{
  "d_model": 768,
  "positions": "rope",
  "rope_fraction": 1.0,
  "qk_norm": true,
  "attn_scale": 0.125,
  "bias": "none",
  "tie_embeddings": false,
  "init_std_down": 0.00407,
  "lr": 0.0127,
  "warmup_steps": 0,
  "steps": 3418
}
Each number is 200 + 40 x the weight over its row's rms, rounded and kept within 0 to 999. Layers, rows and columns count from 0. The size before them is the row's rms in percent of the matrix's.

# gate: layer 5 MLP gate, 2048x768, rms 0.0704, rows 464-498, columns 512-575
# up: layer 5 MLP up, 2048x768, rms 0.0749, rows 464-498, columns 512-575
# down: layer 5 MLP down (transposed), 2048x768, rms 0.0423, rows 464-498, columns 512-575
gate464,100,235,214,208,211,227,225,195,218,200,161,192,118,245,239,147,181,217,191,184,344,188,267,223,192,307,171,244,113,150,174,232,189,237,193,189,267,210,263,253,209,177,207,223,180,255,131,211,273,121,149,141,179,82,234,239,217,261,181,252,232,275,202,202,215
up464,103,289,184,122,263,241,181,242,148,147,259,155,210,260,227,132,217,187,265,173,297,261,229,206,272,161,171,183,138,187,167,129,234,166,187,133,213,157,181,222,224,176,258,272,96,162,194,215,222,175,104,181,164,179,241,157,162,155,213,164,227,224,138,173,201
down464,101,115,215,174,219,249,171,210,207,197,130,217,179,227,189,245,191,203,125,250,225,222,157,223,156,175,196,216,199,161,234,248,146,188,304,172,250,258,210,198,189,160,206,219,236,244,164,180,188,208,218,187,168,175,209,182,220,195,179,152,266,223,193,217,184
gate465,099,254,156,223,209,217,215,265,188,170,220,148,239,212,185,197,198,193,265,84,157,180,189,213,179,202,180,174,211,269,183,147,198,281,238,131,188,205,171,144,125,210,212,144,203,176,145,240,178,157,257,178,186,177,206,170,167,284,211,235,131,185,268,176,191
up465,103,207,199,167,154,229,172,171,122,192,223,221,105,229,199,196,173,185,158,209,99,194,138,164,149,205,195,216,166,200,209,202,216,138,212,141,168,221,224,243,178,189,273,197,221,220,193,213,267,160,234,213,188,87,195,269,217,193,128,304,242,235,176,217,190
down465,103,244,211,257,250,186,197,184,212,177,193,255,290,240,155,194,310,182,219,204,197,200,170,231,199,162,296,267,209,131,207,207,218,185,232,217,193,182,237,200,180,178,148,236,205,212,191,172,201,238,174,163,220,174,205,175,232,170,177,184,161,176,151,151,186
gate466,102,203,265,218,217,231,172,172,161,169,164,233,148,175,251,285,275,229,131,191,168,208,170,224,228,225,199,301,177,242,270,170,198,178,225,226,205,175,180,153,221,149,189,210,174,165,120,196,223,235,236,252,210,232,230,225,189,236,175,179,197,186,220,211,160
up466,101,187,140,224,178,159,134,276,222,224,196,234,296,268,140,166,147,162,244,200,242,203,215,224,193,125,171,163,182,161,231,273,248,232,196,151,139,208,208,214,173,207,185,251,263,188,194,179,226,238,193,137,209,172,181,183,132,184,269,230,256,186,242,202,286
down466,100,150,238,241,231,164,227,197,195,181,259,183,232,265,148,227,143,186,149,184,159,178,232,171,198,163,234,179,208,210,253,137,256,192,192,185,237,208,191,272,168,230,129,183,174,231,163,243,239,179,233,150,235,219,183,253,231,199,239,157,152,216,211,234,193
gate467,097,186,176,163,192,174,205,119,208,185,227,151,144,157,199,233,274,177,252,136,189,142,207,234,227,199,211,182,224,186,171,223,248,181,231,160,227,147,218,211,218,259,174,234,213,157,141,40,203,201,226,212,202,276,206,184,169,145,168,209,195,195,166,250,181
up467,106,206,194,156,212,163,249,198,221,253,275,184,219,113,197,262,178,248,236,215,248,152,258,171,166,227,216,242,204,241,273,178,149,217,153,218,192,211,149,190,174,263,189,193,190,219,169,137,267,238,98,232,278,197,157,206,207,187,203,222,261,243,248,227,204
down467,109,162,160,297,175,163,130,251,265,152,189,141,163,133,249,183,246,195,176,208,241,152,180,265,188,217,263,221,264,156,228,181,214,215,214,197,225,165,276,226,208,258,149,235,218,251,220,195,225,214,271,229,140,175,244,197,246,179,189,216,166,219,273,276,234
gate468,091,244,127,179,180,286,206,220,212,231,198,211,281,197,236,212,151,210,201,235,253,174,135,211,200,136,226,229,189,143,183,229,164,210,152,254,204,173,225,205,189,170,126,227,113,235,182,193,213,216,215,190,154,209,199,177,239,150,287,204,196,155,223,223,160
up468,089,204,207,305,206,195,220,197,200,174,256,235,219,192,193,151,278,195,178,193,70,160,272,210,193,136,185,204,224,249,188,221,191,236,163,196,169,200,208,242,183,195,184,278,189,236,105,243,233,191,265,211,274,217,193,117,224,195,201,249,224,149,197,239,256
down468,090,299,173,197,170,165,186,141,238,215,133,222,218,141,235,185,131,183,205,222,167,176,161,167,140,196,172,191,230,183,206,289,185,221,213,177,195,257,163,232,225,112,178,185,147,154,243,208,252,271,176,252,274,175,179,220,219,196,225,126,229,243,176,173,255
gate469,096,190,195,236,225,239,225,231,203,180,64,144,186,189,129,237,200,204,134,151,204,130,201,173,181,123,192,270,177,269,185,201,157,223,205,223,131,186,201,207,220,159,207,221,121,157,165,198,257,213,168,222,170,173,198,192,191,199,197,159,169,257,220,232,142
up469,097,220,172,221,178,166,201,191,228,182,259,156,245,218,203,186,233,159,246,100,186,130,187,198,245,161,162,177,200,142,201,235,280,225,290,195,129,170,232,191,143,291,159,243,198,200,218,217,120,199,140,140,251,163,208,240,226,157,250,146,188,242,165,208,270
down469,100,234,200,210,201,114,150,177,231,144,244,171,212,166,246,222,241,243,184,180,242,151,177,179,137,186,263,201,204,229,221,178,199,235,198,175,245,195,227,218,172,172,230,191,163,243,159,218,183,255,164,230,232,274,158,232,193,214,247,166,192,213,156,209,269
gate470,101,227,179,248,170,153,184,174,253,166,191,206,180,182,233,240,188,154,283,217,197,170,201,197,216,139,187,171,251,162,239,188,212,285,202,195,187,145,200,220,192,210,189,240,196,222,192,175,192,179,164,220,158,231,203,218,192,204,186,203,161,196,210,234,240
up470,097,213,171,276,151,202,191,170,284,204,157,172,217,185,166,173,195,209,223,183,148,260,183,196,248,288,303,157,219,167,188,262,240,249,198,269,199,196,194,218,277,243,263,129,189,249,216,120,130,158,234,251,248,251,113,278,225,214,240,172,201,158,204,254,243
down470,095,232,150,218,214,223,270,184,207,137,246,187,179,194,196,188,178,207,148,186,232,286,266,203,155,228,165,252,187,192,239,198,215,214,203,163,163,200,177,233,213,127,208,226,115,205,140,155,241,152,159,284,142,188,271,202,179,245,230,283,156,202,199,210,229
gate471,098,318,217,235,171,136,205,266,183,205,190,209,200,233,208,192,153,212,315,236,196,127,257,218,187,167,240,146,226,269,204,206,182,192,241,253,257,218,221,258,243,236,216,231,206,210,200,192,249,133,236,204,182,145,252,251,189,228,230,245,254,271,198,163,181
up471,096,211,223,243,191,155,265,165,171,154,230,117,224,191,193,254,202,191,257,219,172,245,158,145,139,154,163,165,225,225,218,161,168,196,164,254,209,214,165,265,212,134,208,155,161,161,162,140,246,195,234,208,233,221,188,271,226,164,242,163,181,226,208,175,264
down471,098,172,184,183,196,232,263,182,281,142,176,191,163,262,212,265,212,205,163,131,161,108,259,212,232,147,205,162,261,148,222,173,228,181,157,262,230,150,220,303,147,155,224,156,259,186,211,228,207,228,199,177,265,149,234,193,255,193,151,204,173,173,179,154,151
gate472,090,249,149,141,183,133,142,198,202,158,225,163,201,140,143,227,298,148,195,256,232,253,204,171,130,165,161,189,220,143,240,166,161,90,136,247,187,290,206,187,153,227,173,175,228,101,197,168,216,156,251,180,185,243,146,152,209,197,158,152,202,192,162,198,130
up472,089,140,98,254,286,215,196,184,244,236,236,246,142,158,140,256,240,224,170,169,155,184,169,144,167,204,197,167,248,186,180,138,170,156,202,224,193,182,222,227,88,263,190,201,179,188,190,233,204,245,181,220,178,260,226,215,283,228,205,197,132,201,158,207,209
down472,089,145,194,196,148,215,253,191,136,194,201,155,206,229,222,231,234,158,304,280,217,228,171,180,212,196,196,174,149,184,161,263,165,207,187,162,216,187,261,183,225,202,249,268,216,261,271,236,165,250,223,231,158,216,135,207,199,148,245,130,211,142,186,265,141
gate473,114,134,165,202,210,233,158,168,276,231,208,118,263,232,160,225,332,165,224,172,213,179,244,187,212,134,182,173,148,222,195,183,213,185,155,196,157,213,207,204,174,195,183,105,199,238,110,262,205,241,173,215,154,224,158,283,170,167,262,197,248,161,186,209,106
up473,116,227,212,182,209,190,232,178,224,247,192,271,194,130,252,163,158,195,191,169,137,189,190,230,166,231,223,231,44,167,228,214,184,156,165,223,175,99,143,209,247,185,141,206,182,246,233,186,142,180,155,221,233,185,123,181,301,188,167,201,227,124,241,144,230
down473,110,219,166,184,271,233,179,146,125,186,133,242,165,130,102,203,161,214,226,190,158,238,205,214,116,105,186,240,97,237,140,243,190,247,233,229,177,185,249,197,213,234,206,240,164,229,191,265,166,207,140,234,193,187,263,148,241,211,192,215,185,181,190,174,181
gate474,097,237,180,186,126,260,268,189,168,165,188,109,130,170,189,181,188,223,216,166,200,157,218,260,233,163,195,190,236,206,185,197,127,178,149,248,208,211,190,125,222,218,148,211,154,209,301,198,195,201,255,202,179,219,184,209,207,197,176,186,225,236,207,212,321
up474,097,162,225,156,207,217,175,203,234,258,212,130,186,217,177,209,185,236,171,176,195,208,216,304,184,216,200,145,252,279,196,229,164,92,251,164,240,146,147,212,201,193,207,170,225,234,188,134,232,203,237,245,181,187,225,223,226,157,209,158,206,231,140,199,249
down474,097,174,174,165,206,170,216,260,212,232,177,214,207,220,224,183,241,150,144,249,260,184,271,268,181,188,243,214,252,192,156,207,127,191,255,173,275,181,209,169,279,223,248,128,175,191,235,222,209,192,280,233,204,245,200,175,207,208,263,245,97,209,193,156,185
gate475,093,202,170,187,216,233,191,181,213,171,159,214,185,163,195,180,137,136,212,141,204,313,194,137,180,238,161,278,275,300,201,248,213,142,198,188,151,147,195,213,198,166,158,153,241,128,288,243,234,118,210,191,162,314,198,177,194,196,241,174,83,243,219,204,214
up475,097,170,152,171,287,252,208,183,208,209,248,188,315,140,166,131,233,174,190,135,232,220,193,197,200,253,104,230,215,203,135,178,231,196,169,141,144,303,183,211,246,209,205,201,174,134,186,221,222,172,181,156,202,187,178,216,249,213,254,250,211,214,234,205,153
down475,104,275,158,238,132,161,252,278,160,225,241,179,178,250,198,126,229,179,196,188,162,252,145,295,139,216,243,228,177,251,231,216,223,178,232,137,258,192,146,164,254,169,222,168,246,202,228,174,185,174,226,256,247,195,255,233,209,181,168,143,202,195,309,210,141
gate476,099,179,120,192,170,270,222,207,187,206,223,173,155,197,217,260,216,191,210,196,223,168,223,164,198,175,209,201,233,227,202,158,157,169,210,208,192,225,238,149,201,237,217,238,225,242,236,188,139,141,189,214,165,291,166,208,185,150,164,220,149,203,176,258,126
up476,099,292,253,162,209,177,206,119,254,152,161,242,267,192,155,184,229,222,214,152,319,257,240,261,175,252,242,171,175,228,190,192,227,180,276,290,202,161,116,149,164,150,226,214,204,175,139,220,151,186,177,232,167,168,236,185,101,173,168,200,223,202,191,247,156
down476,101,213,219,129,197,235,177,216,303,149,190,246,194,167,167,199,252,237,211,199,220,177,207,294,164,214,201,188,146,158,224,159,138,171,169,263,220,183,154,145,197,172,209,210,232,199,226,70,212,259,134,154,271,171,213,183,172,212,200,214,232,75,175,203,302
gate477,102,150,181,205,237,187,170,208,176,214,233,237,161,252,77,134,228,168,220,305,185,275,163,259,194,241,227,238,231,200,126,186,246,186,239,214,197,189,167,227,294,123,212,196,159,210,220,227,242,220,150,213,230,247,220,229,206,198,190,146,222,239,215,178,224
up477,103,306,179,228,198,200,144,190,252,202,197,229,268,178,234,183,145,209,200,241,207,186,217,268,215,266,229,168,259,111,214,209,184,201,170,192,180,236,208,166,203,191,214,191,215,188,160,179,201,204,215,233,210,168,154,172,185,222,169,202,237,153,263,204,179
down477,101,207,219,266,179,175,185,210,180,197,95,225,277,268,222,154,172,231,220,165,239,133,222,112,171,237,227,166,205,139,213,208,200,147,211,178,231,157,217,203,214,189,223,118,168,212,159,229,87,267,225,256,185,170,259,212,249,161,217,187,200,220,198,240,215
gate478,097,244,273,132,234,179,215,232,157,256,187,255,202,295,181,147,282,181,183,172,187,151,89,170,269,283,162,259,198,196,201,261,252,278,197,211,213,227,220,202,169,270,148,262,152,185,230,191,147,166,180,194,188,296,203,174,172,157,238,216,243,191,184,211,182
up478,094,180,207,160,249,233,184,181,201,216,197,216,275,262,227,247,180,191,166,268,267,246,249,223,178,198,218,163,185,168,190,165,213,224,174,118,193,208,226,173,185,134,138,189,165,172,161,205,257,290,176,170,200,194,230,262,249,200,187,234,200,178,164,209,215
down478,097,173,216,276,168,224,202,140,205,203,152,173,175,195,143,189,163,172,254,185,191,191,160,232,213,194,145,222,199,267,201,292,205,170,146,273,205,259,274,172,199,249,220,146,157,136,235,222,210,208,222,222,175,245,221,180,215,213,207,287,154,277,191,238,180
gate479,102,174,221,169,219,229,166,223,286,216,197,151,113,227,240,203,182,185,212,243,189,240,201,209,217,228,230,210,146,264,268,264,207,244,254,185,173,203,215,249,207,167,169,63,147,267,186,192,220,254,173,177,230,221,228,250,223,157,210,203,177,243,183,227,202
up479,096,257,262,88,182,164,199,250,228,251,228,189,213,188,232,256,179,141,175,169,201,197,255,188,253,195,207,226,122,241,224,185,220,212,245,186,185,231,194,144,183,192,279,192,248,194,215,196,175,219,205,260,252,214,141,230,240,169,201,230,172,208,215,258,145
down479,103,219,248,174,179,198,209,211,206,244,247,97,159,238,144,117,261,132,139,193,156,172,209,236,200,160,202,191,190,219,190,213,170,212,210,192,145,206,195,192,263,143,202,70,181,124,209,208,194,269,184,187,279,143,242,212,127,251,176,191,185,185,165,156,146
gate480,087,244,171,124,84,155,164,204,252,181,313,121,227,209,231,221,187,276,210,225,124,122,267,278,209,168,240,266,203,243,192,227,184,171,224,240,290,190,235,241,175,255,177,221,142,277,201,149,153,239,136,187,213,244,193,192,244,219,211,242,252,218,239,150,160
up480,087,210,264,208,149,166,175,240,209,158,259,264,278,245,211,244,117,142,201,200,174,219,243,215,243,237,272,141,261,193,201,165,155,228,234,160,187,198,176,195,194,141,174,224,178,194,195,271,207,193,219,241,142,266,196,142,154,251,223,236,209,224,128,281,264
down480,087,223,226,222,158,185,212,166,121,324,190,193,197,207,220,306,199,266,245,246,211,140,223,209,216,212,194,201,243,176,257,208,168,205,233,239,193,218,218,208,268,208,140,199,246,222,198,195,288,299,173,253,205,172,144,205,217,180,205,180,232,182,259,127,179
gate481,101,180,202,232,140,246,157,211,215,272,198,155,181,204,203,132,192,192,203,178,200,246,165,177,199,189,190,193,188,133,267,225,208,114,211,203,253,199,224,172,222,177,203,150,114,216,186,201,253,198,211,217,214,225,200,210,260,160,227,191,182,222,194,208,243
up481,097,117,172,170,128,234,209,125,292,270,201,259,177,138,223,272,167,216,163,198,200,225,239,221,185,174,199,276,189,211,218,177,201,190,198,233,188,192,163,184,177,138,207,194,196,268,205,203,284,174,211,218,159,247,146,246,190,280,175,166,150,296,146,225,294
down481,091,143,197,216,214,178,188,157,142,213,156,220,253,201,247,174,163,199,188,191,242,139,176,119,291,198,222,190,190,183,245,155,111,213,230,237,183,180,224,267,139,275,155,225,208,214,266,212,262,119,200,259,198,185,200,206,275,169,265,253,133,303,221,217,188
gate482,093,157,241,182,159,240,193,154,173,170,215,174,267,217,187,190,165,219,163,223,253,202,166,217,183,173,238,242,204,117,172,219,175,245,221,194,210,169,239,123,199,250,176,204,141,196,181,130,197,272,157,122,171,192,179,201,205,216,238,204,163,206,258,234,241
up482,098,195,152,128,183,169,184,213,196,209,263,211,159,174,218,194,239,193,146,178,165,187,186,169,123,202,168,218,203,143,254,241,202,265,213,161,187,307,153,221,193,208,195,205,154,242,208,248,147,190,231,227,164,233,256,180,227,223,176,249,138,186,220,171,174
down482,095,235,137,124,240,260,180,199,233,273,238,216,174,211,180,159,190,213,202,187,221,154,236,176,205,184,205,219,240,128,206,207,195,298,192,200,171,249,195,195,176,197,272,225,189,217,222,111,174,176,208,163,196,230,113,205,162,260,179,203,231,170,237,239,252
gate483,098,217,190,140,194,222,137,266,173,277,237,205,226,204,174,291,231,197,185,189,224,64,213,175,210,189,193,155,218,280,260,173,134,62,225,145,276,181,188,250,187,264,257,249,223,158,201,264,309,179,197,150,137,245,214,158,232,223,163,183,192,157,171,257,212
up483,096,265,216,237,217,149,201,202,223,261,223,166,269,194,97,212,198,121,294,169,188,120,159,193,137,187,226,278,251,297,172,181,214,168,272,183,217,294,145,216,199,198,185,223,185,217,229,198,191,145,204,177,236,226,174,148,97,220,176,213,177,219,116,212,201
down483,096,216,246,218,184,118,190,228,175,195,241,198,174,190,205,254,183,191,185,203,134,213,191,143,197,182,114,208,221,136,192,186,135,114,228,181,171,219,239,189,231,264,138,164,299,159,253,160,158,161,209,190,219,206,210,225,200,246,131,237,183,192,202,199,190
gate484,096,224,236,137,168,202,218,235,189,170,109,175,165,268,266,186,201,172,138,197,190,217,82,251,144,162,234,209,201,136,155,226,201,172,236,160,221,162,91,210,256,199,209,166,204,162,191,255,215,280,157,237,181,228,188,175,223,163,154,154,237,177,242,201,165
up484,093,192,215,179,139,178,192,210,241,190,136,182,190,204,288,199,242,231,166,208,222,224,212,215,263,125,228,174,251,245,242,206,187,202,260,194,236,152,181,197,211,186,224,242,208,146,214,245,242,292,224,173,161,190,191,238,245,178,241,177,89,174,222,260,306
down484,094,173,205,168,137,218,211,210,136,221,181,194,145,188,229,166,160,166,242,206,189,195,221,197,187,231,175,180,236,138,204,176,145,250,173,102,261,174,135,145,218,226,221,190,224,209,224,220,236,215,223,242,243,206,134,214,234,201,171,157,336,184,201,311,234
gate485,090,152,229,101,133,207,216,259,172,208,228,262,241,205,200,173,215,176,151,211,218,176,226,261,230,222,202,148,215,204,202,231,214,159,230,188,147,160,184,177,237,156,250,210,169,194,233,186,283,210,255,285,173,175,163,204,270,235,187,190,144,186,255,185,252
up485,092,241,136,244,193,159,203,183,223,253,201,172,240,140,194,226,204,131,222,200,247,148,210,239,227,202,183,127,272,275,182,235,201,120,151,258,221,220,206,150,205,175,240,154,188,160,268,227,195,187,189,273,275,130,140,69,218,310,196,228,269,189,214,202,235
down485,095,208,248,237,192,170,294,100,272,145,140,199,127,215,191,244,157,168,211,224,85,242,246,139,127,196,216,251,183,123,172,191,215,184,207,232,200,185,208,173,198,122,187,197,243,192,233,190,190,171,273,256,220,154,117,266,231,151,113,198,200,175,183,191,217
gate486,105,118,137,200,188,152,125,200,187,157,211,214,213,158,238,181,180,128,167,282,94,268,229,179,206,177,205,142,252,236,165,261,171,240,147,214,216,191,215,253,159,178,142,235,158,197,190,184,166,196,160,177,114,166,214,231,261,227,179,205,122,198,125,225,215
up486,107,169,206,214,214,217,185,191,191,229,183,155,204,230,332,185,239,129,259,219,148,194,198,173,195,210,209,187,211,272,155,278,263,187,273,201,146,196,137,249,161,227,172,262,221,221,255,161,162,128,198,265,178,148,172,159,134,89,236,218,202,261,187,184,224
down486,102,164,216,195,188,210,229,170,209,262,245,188,180,290,221,131,205,190,193,206,276,170,159,197,268,126,223,169,197,235,153,145,254,155,171,164,130,237,217,231,193,173,140,190,209,213,201,227,165,222,228,133,177,177,235,148,127,158,132,207,253,269,228,197,226
gate487,103,201,169,196,150,155,193,264,105,145,203,262,184,164,200,183,197,196,168,219,176,181,137,265,241,196,177,197,193,182,222,216,198,178,235,158,301,169,209,220,215,240,205,237,182,178,219,208,146,275,228,286,251,148,164,187,159,195,123,149,186,235,202,189,223
up487,100,183,165,241,185,183,197,188,164,260,194,166,168,226,218,177,70,238,276,185,225,220,217,172,192,213,258,233,143,158,204,252,171,221,152,199,188,171,195,211,196,177,198,233,189,258,182,263,199,227,210,249,168,242,232,226,187,271,168,253,320,234,197,224,296
down487,100,234,273,143,203,255,126,233,107,227,159,187,223,228,215,225,136,190,238,184,225,200,211,142,243,144,200,149,242,187,74,154,174,247,181,229,194,215,223,175,168,234,238,162,227,209,229,207,247,187,228,124,263,177,204,230,217,258,197,221,238,175,218,162,178
gate488,101,208,214,163,163,255,265,159,119,219,200,206,160,199,191,208,272,219,179,191,163,140,213,267,241,318,186,162,209,195,115,123,222,196,237,151,123,161,242,192,211,266,205,197,215,206,229,225,163,177,215,274,223,212,202,179,222,257,199,218,134,145,167,196,203
up488,100,245,240,183,191,242,238,164,133,129,208,147,205,204,136,137,185,152,109,221,174,227,207,208,157,200,248,248,209,155,185,157,246,226,132,161,256,216,203,205,162,259,170,255,189,223,201,154,200,191,264,247,205,228,154,204,197,203,250,145,162,201,173,176,163
down488,101,180,202,214,229,248,140,205,181,193,186,135,222,165,233,246,257,220,142,244,263,297,177,221,192,164,228,187,182,224,169,170,178,189,173,193,96,181,208,271,225,192,212,200,223,250,194,168,207,136,236,280,192,184,144,171,137,224,293,129,233,150,193,249,266
gate489,096,256,195,185,185,190,215,282,110,187,157,246,211,160,225,181,272,139,196,211,165,152,282,184,149,178,271,236,182,165,131,165,204,234,238,248,148,144,213,105,245,218,226,182,193,217,214,177,166,202,178,227,185,213,206,205,218,207,240,240,146,128,254,219,165
up489,096,189,175,257,201,244,227,154,223,213,257,215,180,218,201,232,153,244,214,200,216,195,115,176,218,160,214,191,213,189,219,232,252,212,75,159,235,208,220,236,271,182,127,129,261,170,262,158,325,209,123,197,189,198,206,242,169,212,156,214,220,192,165,189,209
down489,101,241,200,242,250,243,163,236,230,127,244,236,150,213,136,109,187,230,231,255,234,176,157,188,225,238,224,207,219,178,269,201,221,186,130,175,202,189,167,177,161,211,179,220,118,214,215,277,238,211,191,166,248,125,171,180,201,196,184,174,125,189,195,202,210
gate490,099,196,193,244,204,218,203,203,192,200,183,147,273,153,155,214,192,220,182,216,201,260,217,163,166,190,238,146,200,153,137,204,184,168,164,223,211,176,243,231,271,228,248,189,194,205,249,265,239,172,188,212,225,190,252,199,155,229,225,121,206,164,155,111,196
up490,098,190,179,236,96,221,163,288,187,191,158,264,157,246,219,178,189,222,165,188,167,185,154,176,202,233,174,207,212,181,194,185,241,260,237,191,133,216,178,220,237,240,144,217,189,195,120,174,227,157,182,149,170,205,165,242,266,217,186,246,168,163,190,133,209
down490,101,187,125,163,247,130,164,250,243,207,233,185,170,183,188,190,154,171,188,157,255,163,320,166,144,226,212,242,97,224,234,192,150,216,152,194,199,185,117,271,236,213,185,195,202,182,154,118,152,229,138,232,168,232,184,164,220,244,204,199,191,214,149,162,198
gate491,099,196,205,228,235,191,223,227,181,244,198,188,265,140,204,230,248,174,214,198,215,273,317,179,152,159,244,134,179,198,204,168,183,197,102,305,183,237,221,173,256,150,195,223,201,208,192,272,254,228,146,239,239,230,226,211,119,240,136,176,187,110,206,148,231
up491,099,166,204,151,182,143,192,196,208,233,179,211,203,277,97,240,225,190,245,212,194,248,169,171,178,163,264,192,190,149,168,192,132,217,197,188,225,222,239,219,276,227,198,228,275,217,184,163,188,214,235,329,210,109,159,244,230,156,208,163,187,152,190,233,212
down491,099,159,186,214,169,212,183,206,182,254,208,126,178,163,160,170,141,157,230,185,208,174,256,241,211,200,107,196,161,194,235,230,187,130,176,200,127,216,201,198,193,269,190,177,195,169,146,213,187,189,182,193,205,232,144,145,248,244,221,179,186,224,244,255,214
gate492,099,139,218,254,170,167,177,156,199,207,147,217,230,180,199,103,185,209,119,202,336,212,258,198,208,249,195,215,188,181,209,235,206,232,233,149,279,243,262,195,172,123,218,235,180,217,216,250,226,246,217,183,214,209,196,219,226,209,234,220,174,237,231,172,178
up492,099,151,214,256,251,198,179,208,263,220,210,253,219,250,268,208,251,132,158,148,205,251,178,107,217,162,179,204,192,157,260,156,277,170,233,170,149,194,232,124,122,194,191,280,213,214,197,152,241,127,245,119,191,212,234,196,146,258,236,226,96,240,210,186,175
down492,099,232,253,203,221,169,192,161,317,160,250,151,165,124,214,125,153,187,251,217,224,233,172,194,241,152,132,152,148,165,198,246,157,220,217,200,201,164,190,108,205,233,186,209,207,235,243,256,249,196,248,266,219,278,151,130,214,112,294,219,204,199,229,200,192
gate493,096,172,129,229,180,145,186,143,126,225,76,249,210,175,277,157,153,174,245,241,218,212,145,173,227,205,234,237,260,248,203,187,201,276,141,185,210,225,226,145,143,151,208,177,288,174,254,191,179,184,184,192,241,184,177,239,126,191,206,248,207,212,200,150,132
up493,093,211,154,261,176,236,212,174,188,185,202,213,216,193,256,246,253,194,190,272,176,259,260,210,175,259,171,175,257,280,139,227,164,195,220,201,210,221,258,217,157,239,279,189,202,235,246,298,183,215,157,151,206,206,169,220,194,182,249,224,189,164,220,209,153
down493,095,95,152,255,187,202,171,177,310,207,174,202,198,260,218,188,191,215,215,179,159,233,102,215,199,240,226,184,185,234,223,220,172,234,232,244,175,181,223,211,176,99,251,186,211,130,216,158,177,178,216,213,258,197,220,241,123,238,156,262,202,216,179,139,213
gate494,100,199,209,196,179,178,200,190,261,177,221,328,228,242,181,176,156,228,232,167,205,218,201,239,154,234,216,244,156,183,209,220,224,218,228,126,182,228,213,175,240,214,202,168,249,240,196,279,238,236,203,214,181,217,215,177,203,206,195,162,232,260,175,271,229
up494,101,205,231,284,206,159,177,228,188,146,196,213,104,223,212,260,199,173,207,151,268,189,209,137,272,144,317,194,162,203,230,144,181,228,229,207,246,210,190,280,217,260,165,175,147,185,160,190,165,218,163,153,237,188,265,222,254,199,158,164,175,238,227,249,235
down494,100,231,224,221,235,106,167,241,189,224,144,210,217,205,211,144,243,170,227,141,214,215,216,194,180,196,178,188,184,237,225,256,206,231,221,107,202,169,196,238,202,138,168,197,161,171,199,241,179,179,223,194,172,179,243,174,268,121,235,193,197,167,159,126,187
gate495,106,162,205,208,189,225,207,255,212,179,246,186,254,157,147,247,242,191,173,158,161,149,256,254,201,219,200,203,238,237,226,196,195,138,228,225,221,228,249,232,158,201,219,196,185,189,158,264,162,140,204,134,211,182,247,231,157,224,190,191,258,221,254,164,256
up495,103,195,230,148,162,248,191,223,200,191,172,349,162,153,240,197,219,209,229,143,168,222,223,120,260,188,272,159,226,203,225,244,119,234,232,266,188,259,137,161,198,242,155,248,209,207,289,234,207,106,189,202,217,223,214,214,226,237,226,143,233,181,230,190,185
down495,103,220,200,229,235,182,283,143,267,251,243,262,197,174,201,204,213,152,183,190,104,201,160,233,265,182,245,191,103,184,233,172,258,196,224,157,214,161,177,233,243,145,182,235,246,173,169,170,204,103,179,187,242,224,148,257,210,193,138,191,161,238,286,194,201
gate496,091,143,293,154,246,197,243,154,242,170,279,170,149,164,215,260,123,227,251,277,215,178,259,187,213,203,199,143,183,173,222,164,210,263,160,272,243,175,204,179,212,215,248,224,220,243,193,262,202,123,196,213,156,178,183,261,216,219,215,198,178,179,226,228,158
up496,093,220,243,202,218,132,250,230,215,167,242,221,159,220,68,218,244,200,173,207,216,228,178,180,211,211,242,199,196,162,166,173,171,199,220,139,126,220,259,197,176,154,215,207,226,233,189,269,168,159,183,141,176,209,214,230,205,174,158,158,165,245,287,203,152
down496,096,177,273,249,232,188,162,238,244,203,149,228,171,196,218,270,138,191,215,205,147,183,191,203,265,258,221,211,184,248,167,226,187,215,184,208,219,229,166,206,169,287,203,209,201,286,122,157,154,123,172,131,262,204,232,227,236,183,238,264,215,200,206,250,236
gate497,102,221,173,152,257,243,193,216,155,243,194,266,215,220,182,194,189,237,153,138,262,201,183,244,178,156,94,194,157,140,151,152,243,235,231,162,143,193,215,194,186,174,203,249,211,167,257,238,214,258,213,152,198,154,185,155,139,250,175,240,209,231,238,186,255
up497,102,252,192,232,119,177,122,190,157,191,178,235,244,275,256,215,166,199,219,238,176,172,149,209,196,181,158,264,273,194,107,169,198,207,228,266,209,210,224,241,192,217,149,212,259,132,201,191,153,172,182,308,179,157,157,212,292,205,224,186,161,134,195,125,171
down497,103,224,173,236,93,138,180,218,185,294,189,163,228,210,219,178,176,150,98,250,260,160,221,223,238,216,194,168,240,219,239,180,242,233,183,134,156,197,201,183,217,189,183,193,228,227,214,186,187,158,156,262,175,190,190,156,258,241,187,133,223,175,156,130,176
gate498,103,222,203,126,231,194,268,170,192,214,144,148,231,204,182,246,185,131,231,185,221,184,170,171,229,117,181,225,201,218,181,223,245,90,253,153,195,201,266,225,220,207,203,283,174,132,162,209,256,130,137,190,220,181,224,254,206,288,277,234,174,211,189,251,134
up498,101,235,179,281,216,199,262,288,234,164,123,228,185,170,178,288,178,193,181,226,203,218,203,229,215,189,197,188,212,153,186,171,233,179,160,174,162,221,236,246,205,174,135,225,194,234,170,62,233,227,173,190,192,169,180,135,189,185,235,139,233,231,248,256,142
down498,104,233,169,254,261,226,164,293,236,174,236,200,240,269,212,191,178,201,195,194,204,223,118,261,215,202,189,218,234,181,209,266,210,239,156,209,219,172,195,152,215,242,228,307,244,194,215,133,213,274,162,188,169,280,232,225,175,198,163,196,230,190,185,210,171